From a checkpoint of a small transformer trained on Wikipedia: 117M parameters.
Each number is 128 + 24 x the weight over its row's rms, rounded and kept within 0 to 255. Layers, rows and columns count from 0. The size above them is the row's rms in percent of the matrix's.

# layer 5 MLP down (transposed), 2560x640, rms 0.0325, rows 2150-2163, columns 80-159
size [ 96 103 104 107  99  99  97  97 102  99 101 103  98 103]
[[ 92 117  89  66 121 126 123 107  28 120 150 126 120 143 110 135 128 145 135 123 147 168 125 126 101 101 137 113 122  92 130 121 113 121 110  93 150 142 141 115 129 134 189 116 109 122 115 128 125 119 114 125 113 113 102 151 109 154 144 145 115  85 133 144 112 165 144 125 115 104 113 128 147 104 137 102 117 170 126 102]
 [137 116  79 166 148 125 117 105 148 109 152 104 110  68 162 104 113  87 114 122 168 146 125 137 169 142 151 130 136 151 101 149 150 116 187 161 170 159 149 133 123 129 134 159 185 147 134  84 143 155 117 124  84 113 125 110 126 138 115 108  89 137 162 132 197 125 134 163 142 152 135 142 148 156  98 148  86 122 112 144]
 [110 126 119 122 169 161 117 141 131 139 122 137  97  98  96 157 123 122 106 127 122  89 139 146  90 118 174 102 125 116 144 167 158 130 144 107 173 158 131 119  96 125 120 112 155 163 131 148 141 130 151 139 175 147  97 103 151  97 128  98 132 117 139 138 135 162 154 163 130 110 169 116 122 122 119 109 128 129 123 113]
 [113  91 131 159 135 168  99 158 133 126  67 115 151 156 131 145 117 125 156 139 149 160 110 106 150 173  75 175 160 183 139  90 105 110 163  88 141  81 168 187 167 140 149  81 135 109 117 114 122 128 135 111 121 144 109 116 107 147 124 130 152 152 143 171 181  98 137 112 149 116 156 111 110 102 103 130 104 120 143 133]
 [129 173 143 158 131 137 162 145 148  79 150 132 116 127 111 134 130 127 132 135 138 148  83 132  95 152 123 163  99 166  89  96 122 131 117  89 116  90 132 102  80 110  97 146  77 122 164 107 155 184 130 141  95 111 186 152 129  99 181 109 131 140 107 135 146 138 150 133 120 141 133 105 129 149 192 103 126 130 100 122]
 [ 80 136 143 138 157 127 124  92  97 114  72 116 143 124 145 146 129 143 105  83  82 137 112 135 114 146  96 147 143 107 153 138 173 106 111 139  74 115  65 149 104  97 147  82 128  99 123 102 142 166 111 114  97 138 117 119 145 149  90 124 124 164 112 128 133 129 124  75 107 138 150 100 131  92  99  95  82 174 103  86]
 [135 128 131 134 153 162 103 129 135 122 165 114 140 137 158 124 115 142  83 139 128 157 125 157 131 108 134 109 165 124 126 126  95 119 117 120 105 113 149 172 139 116 131 127 135 145 142 152 144 184 120 121 110 138 135 147 104 148  79 152 104 108 152 126 103 112 113 143 155 132 124 156 154 179 116 169 132 121 105 141]
 [112 117 145  90 119 130 131 138 129 121 152 136 121  94 133 132 112 130 117 156 120 139 112 163 134 132  82 119 136 150 144 112 114 133 134 105 120 186 166 137 111  84 154 143 151 110 121  99  99  98 116 121 109 119 103 121 115 135 140 131 117 147 175 168  96 118  98 127  84 110 105 165 140 134 125 138  99 137 143 143]
 [127 111 139 136  80 111 143 193  96 153  96  96 113 150 105 154 117 163 169 129 115  98 142 141  78 107 130 146  89 119 115 145 146  99 153 139 157 141 165  63 173 111  66 126  93 155 131 130 104 123 130 124  90 126 110 141 128 168 100 152 111 127 105 104  99 112 118 129 171 154 128 153 163 132 110  65 160 150  95 126]
 [132 107 171  87  95 102 138 143 131  98 128 143 120 162 147 109 160 112 112 141 135 142 153 113 112 149 157 128  96 117 153 143 143 129 110 119 110 113 125 128 157 144 131 155 139 118 141  67 138 145 107 151  85 101 144 127  65 144 116 137  94 113 143 116 155 153 114 104 136 164 125 175 109 137 158 147 126 149 108  97]
 [103 171 113  53 124 102  86 128 129 148 117 132  91 112 118 126 135 123 104 123 117 106 144  97 130 125 121 101 119 130 122 115 147 133 123 101 159 189 133 115 144 122 133 122 149 116 117 124 127 132 125 105 100 147 151 142 154 119 115 140 172 119 127 172 160 138 130  98 115 152 134 126  94  78  80 108 109 172 148 108]
 [104 139 118 142 124 128 123 113 119 166  87 143 119 134 163 117  80 126 119 187 139 128 126 134 156 126 143 126 123 127 125  95 127 159 178 109 170 151 122 148 123 138 102 108 104 103 113  75  99 109 104 181  93 151  90 136 129 105  94 122 150 127 141 103  89 102 155 125 137  94 134  92 121 114 118  98 150 113 132 144]
 [129 125 115 139 138 152 164 121 110 128 143 161 125 144 105  81 155 135 109 149 157 141 118 106 130  91  98 132 142 119  91 120 159 164 159 102 101  78 124 126 135 122 141 166 157 112 117 128 151 177  77 111 137 117 148  70 155 113 148  51 137 128 148 142 112 122 109 147 109 142 149 135  90 159 108 119 128  96 158 140]
 [133 129 130 149 111  75 137 154 119  91 140 128 133 144 114  60 129  80 139 159 131 133  44  96 145 167  98 157 100 122 136 136 118 108 110 150 115 131 142 114 110 147 110  93 129 118 123 154 110 144 124 142 111 149 128  93 155 111 137 130 134 147 128 133 124 116  98  97 140 135 102 166 129  97 103 116 105 119  89 161]]
# layer 5 MLP gate, 2560x640, rms 0.0434, rows 2151-2163, columns 80-159
size [102 103 102 100  99 101  97 100 103  97 101 111 105]
[[123 125 147 127 147 144 102 125 144 104 141 118  86 158  99 141 101 113 134 131 107 131 158 117 134 138 152 135  93 135 128 125 151 148 142 143 149 179 139 142 155 121 148 146  73 123 126 110 164 102 142 120 108 168 112 143 110 179  94 112 136 130 120 174 114 142 119 104 132 168 141 105 133 125 113 125 178 130 118 143]
 [111 121 128 122 153 158 133 106 113 133 143 113  95 143  97  84 137 124 110  82 149 124 129 120 156 129  79 103 153 123 145 143 132  91 107 112 102 128 107 139 115 129 131 146 124 113 101 192 153 129 113 132 140 131 113 116  90 147  75 135 140 145 138 130 137 146 122  99 105 150 146 145 100  98 131 133 152  93 129 122]
 [127 120 149 132 157 122 111 104 132 156 113  90 119 142 101 141 132 147 135 111 179 144  97 136 132 136 104 123 116 109 134 139 135 122 100 111 152 115 118  97 123 142 123  96 125 148 111  98 145 148 108 151 146 152 122 125 137 135 104 130 142 100 165 103 142 148 137  87  93  97  98  76 120 111 130  96 155 113 111 100]
 [146  76 142 111 140 153 120  98 111 131 128  85  80 123 116  99 110 137 131 139 125 134  94 118 146  98 129 122 180 153  84 130 138 162 128 135 119 177 110  94 145 154  96 117 162 131 137 107 144  52  79 137 166 108 112 127 176 172 119 143 131 124 128 177 130 192 119 157 151 141 170 131 113 102 125 114 147 138 115 103]
 [119 137 105 115 176 136  92 134 139 155 132 107 146 147  92 136 167 160 108  94 209 127 174 150 144 111 146 161  81  72 101 118 150 140  98 124 167 164 126 110 157 135 102 108 149 139 167 125 139 139 125 106 144 139 144 173  88 122 119 149 133  92 123 131 129 137 118 143 140 116 149 173 120  96 101 143 142 122 149 141]
 [103  87 123 141 155 132 119 115 132 135 146 125 134 121  98 130 155 112 113 121 138 111 164 110 161 150 116 121  93 136 150 137 136 120 110 130  98 170 139 135 161 141 126  63 116 142 168 121 133 159 145 129 117 116 138 173  99 168  84 135 135 114 134 109 132 120 122 105 144  95 141  66 146 153 128 127 143  91 124 220]
 [178  99 151 135  88 124 107 114 148 164 144 131 134 139  86 136 156 134 110 107 104 146 138 128  95 128 112 133 113 177 124 184 146 137 136 134 140 102 169 152 131 163 126 190 113 134 171 146 106 162 111 159 108 132 146 173  93 126 139 114 118 146  88 136 115 139 116 104 116 147 115 160 153 164 132 126 152  98 173 141]
 [162 128 144  68 120 117 125 112 121 134 142 140 159 122 123 148 128 116 101 131  90 146 120 147 183 125 139 109 165 168 131 158 149  89 114 116 167  85 178 124  98 109 130 166 145 132 105 134  91 176 139 108 120 176 123 142 133 176 178 143 132 129 146 125 167 112 122 136 129  93 167 131 128 130 117 130 107 152 146 115]
 [115 144 135 126 138 126 136 118 112 153 110 150 149 147  78  97 101 159 139  77 100 142 178 141 131 111 138 105 123 135 138  91 102 115  98 133 136 131 169 137 175 115 140 109 141 158  69 119 106 179 110  98 116 137 123 136 117 164  87  77 119 113 119 123 154 135 177 102 137 147 115 116 101 123 102 161  91  99 140 134]
 [155 200 127  96 122 119 136 119 117 155  85 135  79 109 118 143 146 144 173 114 173 130 164 160 146 168 111 118 122 131 160 173 124 143 102  96 128 107 128 150 105 137 155  97 132 125 130  92  91 165 132 153  91 144 103 125 132 130 118 113 141  89 154 143 123  86 118 165 125 108 105 148 101 143  96 113 133 135 130 127]
 [127 102 115 116 112  96 151 140 120 121 147 140 148 106 138 134 121 184  98  96 142 139 115 135 127 148  87 158 120 150 123 139  89  93 104 109  79 160 127 178 121 130 134 136 118 106 129 145 154 138 109 138 171  94 122 100  85 149 152 154 108 136 108  96 188  94  89 139 171 108 125 152 125 153 143  72 105 158  97 114]
 [140 159 105 128 152 116 150 142 120 127 124 171 107 111 131 109 172 104 132 108 139 109 137 131 122 123 119 129 124 118 152 137 102  79 111  96 151 151 159 136  92 118 134  87 156 130 120 104  97 119 138 133 179  98 151 108 183 130 119 140 122 138 104 112 131 113 155 157 126  85  88 149 102  81 145 148 105 107  89 122]
 [ 91 153 136 142 166 156 137 112 137 109 136 102 118  94 143 120 121 161 111 141 106 168  52 113 121 108 113 135  96 121  96 124  88 127 124  83  96  91  87  95 127 156 129  75 127 108 162 145 131 122 141 117 133 127 109 171 130 164 144 115 158 114 102 130 127 108  92 115 149 117 110 167 147 129  95 126 138 129 117 103]]
# layer 5 MLP up, 2560x640, rms 0.0436, rows 2151-2163, columns 80-159
size [100 103 103  97  99  98  93  99  95  99 109 104 100]
[[157 113  96  91 164 169 131 170 135 104 155 124 160 153 113  85 135 142 107 129 124 190 134  89 106 137 109 148 108 110  83 148 127 111 125 184 126 165 117  95 150 120 146 145 101 139 140 147 125 183  85 126 117 125 150 135 173 105  65 116  69 142 150 135 133 133 128 125 142 156 145 126 139 176 119 117 111 143 105 121]
 [153 100  84 135 159 113 143 148 154 150 104  76 143  94 152 132 122  74 136 102 126  99 144 174 126 134 113 102 147 145 118 153 149 119 141 125 146  97 127 134 130 119 101 103 129  98 146 121 137 123 117  97 139 107 140 120  88 115 126 141 106 148 122 109  88 138 153 118  97 122 139 124  93 105 155 135 141 131 107  97]
 [142 179  86 136 102 168 116 126 171 124 101 155 159 184 135 108 149  84 100 138 101 122 129 132 160 139 150 155 123 132 144  82 106  91 124 122 131 105 155 156 133 137 109 106 113 148 153 133 107 119 131 137 158 122 108 146 122 150 133 131  83 128 132 165 147 131 121 177 162 135 132 111 104 142 132 156 117 128 112  87]
 [112 153 135 109 131 106 129 137 102 122 119 147 111 146 138 108 108 106 166 185 131 174 126 142 106 141 121  97 151 119 149 116 102 143 128 124  93 104 168 124 155 126 104 117 123 111 153  94  98 138 182 122  98 135  91 131 105 149 139 137 141 114  78 146 109 133 124 113 133 173 128 117 118 103 106 132 117 102 179 129]
 [112 125 134 171 127 138 138 151 138 117 167 117 136  78 162 148 114  92 132 115 127 148  98 127 102 144 115  89 173 176 145 163 154 112 117  92  71 174  93 125  89 118  95 138  92  98 123 111 127 103 142 156  92 105 122  67 131 136 135 116 170 118 129 130 112 120 117  94 139 105 138 146 138 125 112 117 117 132 125 102]
 [129 156 107 141  87 166  94 107 185 112 127  91  94 121 154 143 114 124  95 141 122 129 126 148  94 117 110 123 112 126 130 180  89 160 130 105 152 118 116 116 118 125 171 144 142 144 164  94 103 156 137 124 119 132 178 124 130 106 119 149 111 132 109 176 115 104  92  87 120 164  72 129  83 141 141 124 138 110 126  70]
 [118  95 119 146 151 123  68 127 161  79 125  98 116 101 102 146 168  96 149 171 164 126 148 169 128 150 127 133 108 127 144 120 171 141 123 104 103 100 124 139 149 120 101 141 119 156 150 123 135  85 134  75 148 118 134 132 167 178 133  98 165 161 119 106 162 122 116 100 104 121 111 145 117 112 145 157 143 107 105 127]
 [112 128 119 161 140 100 154 138 143  95 132 121 147 109 143 129 126 180 133 147 149 115 148 115 153 142 135 140 151 132 154 128 117 135 110 110  99 139 122 111 121 130  87 136 126 143 142  98 132 111 121 122 177 140 123 150  87 126  84 114 151 198 134 101  69 136 146 155 140 137 109 107 178 151 136 168 105 136 124 154]
 [106 141 126  62 159 151 134 151 108  97 131 144 107 157 105  88  73 157 131 115  95 143 177 108 156 108 126  85 109 100 109 137  77 157 136 127 167 109 137 110 130 106 140 147  88 163 146 170 143 167 112 111 129 100 113 107  85 152  73 154 139 168 141 105 144 129 120 100 142 112 113 139 127 153 140 141 114 140  95  89]
 [112 123  96  93 166 137  76 105 133 139 154  93 159 137 104 123 159  96  97 154 129 142 100 126 102 128 124 158 100 112 109 113  65 146 132 176 112  85 122 155 134 100 136 145 148 147 144 138 139 137 130 118 111 118 128 118  49 153 137 147 127 158 119  91 126 159 148  96 102 150 129 152 105 177 161 143 133 148 146 121]
 [117 136 137 134 147  79 131 116 131 104 117 152 103 152 139 125 143 125 131 125 120  99 136 102 144  82  91 175 148 107 128 126  93 152 130 160 132 106 113 177 122  93 152 172 149 151 118 115 124 103 137 162 102 123 151 127 129 136 131 140 143  88 126 142  97 137  93  70 135 171 127 145 167 134  83 134 130 182 130 168]
 [131 142 152 163 148  99 127 115 135 125 151 101 135 145 112  92 129 124 107 163  64  94 152 119  93 143 154 141 144 151 102 150 142 140 152 138 128 111  87 114 132  90 140 142 144 114 106 128 132 118  82 167 129 111 126 151 130 100 121 125 147 143 161 159 143 139 127 123 156 115 125 154 166 145 138 126 152 130 150  88]
 [148 112 118 146 107 126 145 121 101 132 131 109  94 122  98 143 116 125  91 140 162 148 126 104 145 119 200 174 179 138 141 111 141 156  97 147 165 138 131 132 130 109 110 115 127  90 126 136 146  81 134  90 146 155 132 137 132 124 139 109 128 109 119 115 148 143 114 155 109 145 155 154 140 137 140 107 115 117 156 144]]